config.toml
num_hidden_layers = 9
lr_head = 0.0256
doc_mask = true
Each number is 500 + 25 x the weight over its row's rms, rounded and kept within 0 to 999. Layers, rows and columns count from 0. Numbers have three digits each. The size before them is the row's rms in percent of the matrix's.

# layer 6 MLP down, 64x256, rms 0.239, rows 0-63, columns 128-191
098:513487489507488514478513534471487512517505500505472526525509491508468535524521503453516487528497499504462525525479489489462501492452485517471493496491488527469517478511448434523483517493521480
095:500488504467538507492487488484492498448460500517485549499484456548526539524487495453494513514469504493481506482519492439516524517452486499471485454508522474522468511490489524555519470534504518
088:483518530454507509499502463450521504475539530532499502508477452535518511454479527507526468522491490480555505486526541480509512510482490494486475473520510499507507532483498489504494489506474462
099:486520493520481494494483499459498435486469486527507467514493493476536500501506500499512484498498499497474473483456489491450511479536502504540552454477486511498504518499475517520540463549481485
129:496517450456505471514513525496520504490506502502472531509536470460441466496497486484478503544513483493515525480525507524468431474505488531514452471515470499492517485488472475498477495502479519
090:536489507520506508488549496437495535510515548492486465475491522498481540519462541504498544521456509480456500515524507495522507485501494484496505492494517502497514472500505455501482513491445531
097:538496480506448466473483442449486475515540494490508493493481485484478488486530469519513523518492518457493510522497483493513471490494518530551526542511491528476545488531499506480448556489533517
088:520539509509502443481547482478496489535490494525522460537536484495527483475490485517466493526447464457553481511468577541503503483487486508512479493504565513518531520515482535514502503477470526
099:496482473512511448506498472518544497504470501501500480460494517464508489510508479522497500489511523494508481534474506519474533519511464495518475484467541520505503501509475481491501501472440550
101:521501516531533519476512561521531496516499503478486550484524521458512522454492522521453550483520556483537488483566479476486500500487526524476491516502501484500525456531508483508509466486481544
099:483481438518491493528490469511550486484515515479484524501492468499495526517510497476536487512478509517515491435520533507541460500502502499514473512521478465484489532496515497479515482469525491
096:497493473524539535503515481490488509521523462533515477555466456520504494491514497510481516530491492548531514489460517514509480526508541551484482483542508504514463522504531477531506535493522499
092:490498515491515480467476517512526515487506542504481474543538465505511511521499503535511474521504510497487481494478472460466478490511493456509457430502538495474513507509513561582507453478497519
102:505489457484488479459467497515530473527507494510489517477494510449510500483514479465491455524504469464540485528524523537463495483519510511542488504435496511481503500508501459493477465525531521
095:522530535536435496537540566490467507489505498518490451521500531514504497514489521503483498430482516527473532518487492457519510482535476491480540499532467461527497484502511506482495506519464487
111:482481476497526504486497518465497494519530467481473503566467488505497521490508491472489543445478496467511490498501478518511526485511522550516551523458477520506559561514515508475519535485526542
091:469494490508531448474515510496521492544474522499485545499494519515497428489501538497520484499477480456534489515479537466506486472538524475507576499479444457535515473519541525493501535504485489
103:492473468473477521526478524433511529502476508477514460495479526486488498554468469471491504517526473477497496519477495522535503476548484490522509458469534478472491481513489497511509507511534495
102:455537507525513536478502479450462502504483519493510494563494524529501490514504465500494494538495454546510492463466482491474487511475484497494524488503479520480497502500486499504537538514481541
101:474469498540447435496483486469535524467527526477485536475497495512494514493513478511523475466494501468535525514482520499570530457525502461525520516530510485536518491535493495498469505507484481
094:490462505501488554505496455498487563462536471554512461505459505531496490451502534521524498525482482496474515519504512483484496517509536507524511528543515502503525513464523511522501504511475523
101:508489502471488510490525496582550505522479506488506512505502551532520470490532488509511546495509517533516494463473473518484457530510504527511511528502466516462529539494495521506508521481505550
086:516496507505575487513554492477503536479470419482503507481501486545484517485503484507512525523496489470504484463500538500513504484460513514504473467503510490476533503487503485536499544529512543
094:512528489488466530527523544478560476475491495443510486462544537513487504493475480485514542465553510541513459491503507531510536506488466488472492490488536526456481468504508499515490517456529503
105:466474474501494458505438497514489509544502518535500505486489525479526522525506511511518482497540503493479494523465429490498512489522521540514542498431493540481498524519487467514509477503496495
095:492519500496468552484431516449468488500506513523490510527531502498520469466483474519523474530521515510471491512490492461500530498442503495489568493532515552499517488448512501506516504506501452
100:529512511476476559518497489462457486487479453483513500476516484517493518506469502552488484500495470553484505464462490514470504495478496488420529497487489492480527500529519497493560526489507489
095:502474495496533520489477547472517447462536508521453471518468483492505531482496492476504478489473485512480536528496504478478490515514483469549482541502563484486487508471512513515511541523521511
090:521530510495497500465519499466529508537520526488510482481524513529501475477484520506532506500492540513505504483535502520506485542487418510490485560509529493535484514495530519478502553473521542
108:537482493489494476424508490495526492540495526482519513539536503502474510484534507552524498507542536474521522551515490508514493500514520532570534507473524489511504535532497532486518518511511528
098:535515487491500492509506521509504486495491458505529535505505510512513523495489482516527466518558534494506526519501480508535503511483474496479496490509558521502509501478521433508497475538519482
095:527461505458500509464502469511503518526497509520565513520491494497476485490494477509514491493532488506490510532502469503493507525556520530485520488530503516454464521497512520459493512526486514
166:534503509497507517502482507488483490511523504523453534499513500489472476484445469454451507517487478460515445470487518503515477440474505505489511511498526488491482473485483518456487534495494486
097:483524484496473518483513537511480524499490514467540494514514513498487479528478477508436458502519475514506487515525529525469477496510530489500435482488493536497529482483476470462489498476505471
095:452458534543463503497519542478505513503486521540507457509511482499518468487492503510488485504475512502494494499505473495524494477536491497490487458515423492483489487488481502496498434531487487
097:491532514461495493520492473524450518499520553510516490491469499481504493476519491497521482494492500506512541516470523426493531536486499516474511532529507501491535509549513488498533549507529523
096:491514495507472458515526503486527542487499452512461499546541431498502531498490491516474521497466440454499466475490496467506489495501501487493489495495552525443513500502534523525503477537496506
099:475534476507500462500509526497531555514508515470505569518500506453503494478528520519520515462514498482514506535468556484471533500508525531525524513527530509560505507505465486477483492477472527
097:516486483482492483486511483500516541476497495478509486479543473469483498493460542494472520544516490501503446517487516517495499547531534536503516485489479519500468460550478504509549481504483494
095:497504496540514496496505521478536495525477516504502508466511521489446514485499467520506515524505536477499486546525533510497491491496438504548498460496432472500580508516530541514491424481513526
099:511484515491437498485484504518500513462479462574491499482510497497495480482494495522438473535491515482495504500499499487452474480500428508503486502497475466489513478499480484470509473551507519
102:459504518501553495522510474460444491501459453500539503563494516510533472511492504498464503516494456496507506502513499513487536506510515479482520497481487491513499510485511514539509457530492504
092:500546507509491434527478479515489510488553507505507518496492466482521503513503491472497474502509503504519497486445548465457509492488515494479483495518544503473530535530474465507521541514497500
095:483507542497518443484530513467533463479519519514502518546521470504512522513492484496472486497481497493492516501539507500532505540460502484501481497531540484505506521532510462509489490523520494
101:488440485515492488529496481463459493504488514517489508507459528517497492479482511461522472484448495464545496493488503508541507499483509492501505506457534534495478495447504505481487527471483471
094:519455481471450502460504481501505509503478529468490446502496535515464536541492496489508506460516450502508494495513490495522505543520516489491530473459513497488510537512547477553521509487494503
110:518513496472539508511526509496513478508477480479524491542499501530549486509505529506484506541466498533496503480508500502508539540510435512491495473505527515522449489479465463513461512492542482
110:543514528514496538500500478504466531486466483483521479440522525546494505486527467478467495493505484515519509503499484517505476482453500477482492466484455500495474476498483494482479471490530479
099:494474526518504458499506493510497485500511478543501548469517505488493503462483526523511460507542494478477518492477483498505519498499421446473518523534522511505487482459487511490455516504455511
095:533505500465518411483523492484537480533519501506504509498531483501492479502486534490482499535524525479478505499488470496547470482495511488481479496542545487459462499491487439477426540471516532
102:562477535490516480487540496533489520532489555497521493546523500481500539503476518509481522489483507486506517508502486507497512500482489481501488478482495514502520504550516512535485464474470503
103:499483495531496496527533472491459523463518505481505488481478479560493545520513473481505491488529458508488499496504466500531523525473494477491504477516505515471534522528533449528470477517462507
107:490490532477507479514438519476504455516548510523479509459429523464517504481478505476478496469460473483534515523464512526511486488510521469470495488483477468509524483501529538535474546489485509
098:461484519535478504486526497460486543493492483504495491482519510502479500505554495515441482479502466484498486515529515489508484499480502496546461525510505467499523496470519501462473534516509558
095:496520481501512529497493423521474508512495501507570541469519518514522526504494495505479512493527504546490517514471505550494505496479506474462511484519507472513474507529486514510517497465485499
097:525523508465482540458510549524477452492494520458504508494456516517503508533501468480508515487526478491549476497549506488532486518480472513490506511481456554491495503489464446514498523531536497
090:487494468535482443530540498497516470516474495533494479514507496498523475537500468509527480521507494471470461502443517503495512509493426509532532484514512525498480518490471533537505488505508501
097:490499511450496456426442504513538545517488494445473497490523510479469504499530490500489531468531505462515489539491489500474515480537509491538501517463463462527542490543504495502487496527496501
104:517515493493445512481440491529507512469507502517510474545535467481512514481496553524466530512514483535487486516476499499513499467524516532516491452480542450451497472529447451499512457475483502
104:537463486487498509531539463547482537482545513499489518489520486483534510501528526503512525520525494528446500504548496514495480517492508531495489530540496540472486457524514463461487501465513529
094:528486463509498474494543521534507497481522515506481540490501478502527520536505498481532511513537514514470513491492498500499479525453451497508491491533566530470443531460460467530479500510518442
100:459490521459447516459465491514522471462502543523484470493518484479503538516463478505473493523496526526497488515470498499486504511450454489466489506484498456482439496510530483515488493502486492
093:568456461510539497458525494525466508520494474502497549499488512526492470484509471482490503510446508472477483493534497485513497501478482527508461476518512509541543511473492515499466518476510526
101:507498530487527474493508511478518460462476486489480457508470482501507503517470468449517487520536537452527467495517497521518491517478464452519464481507533481511474539492492507522446491490486513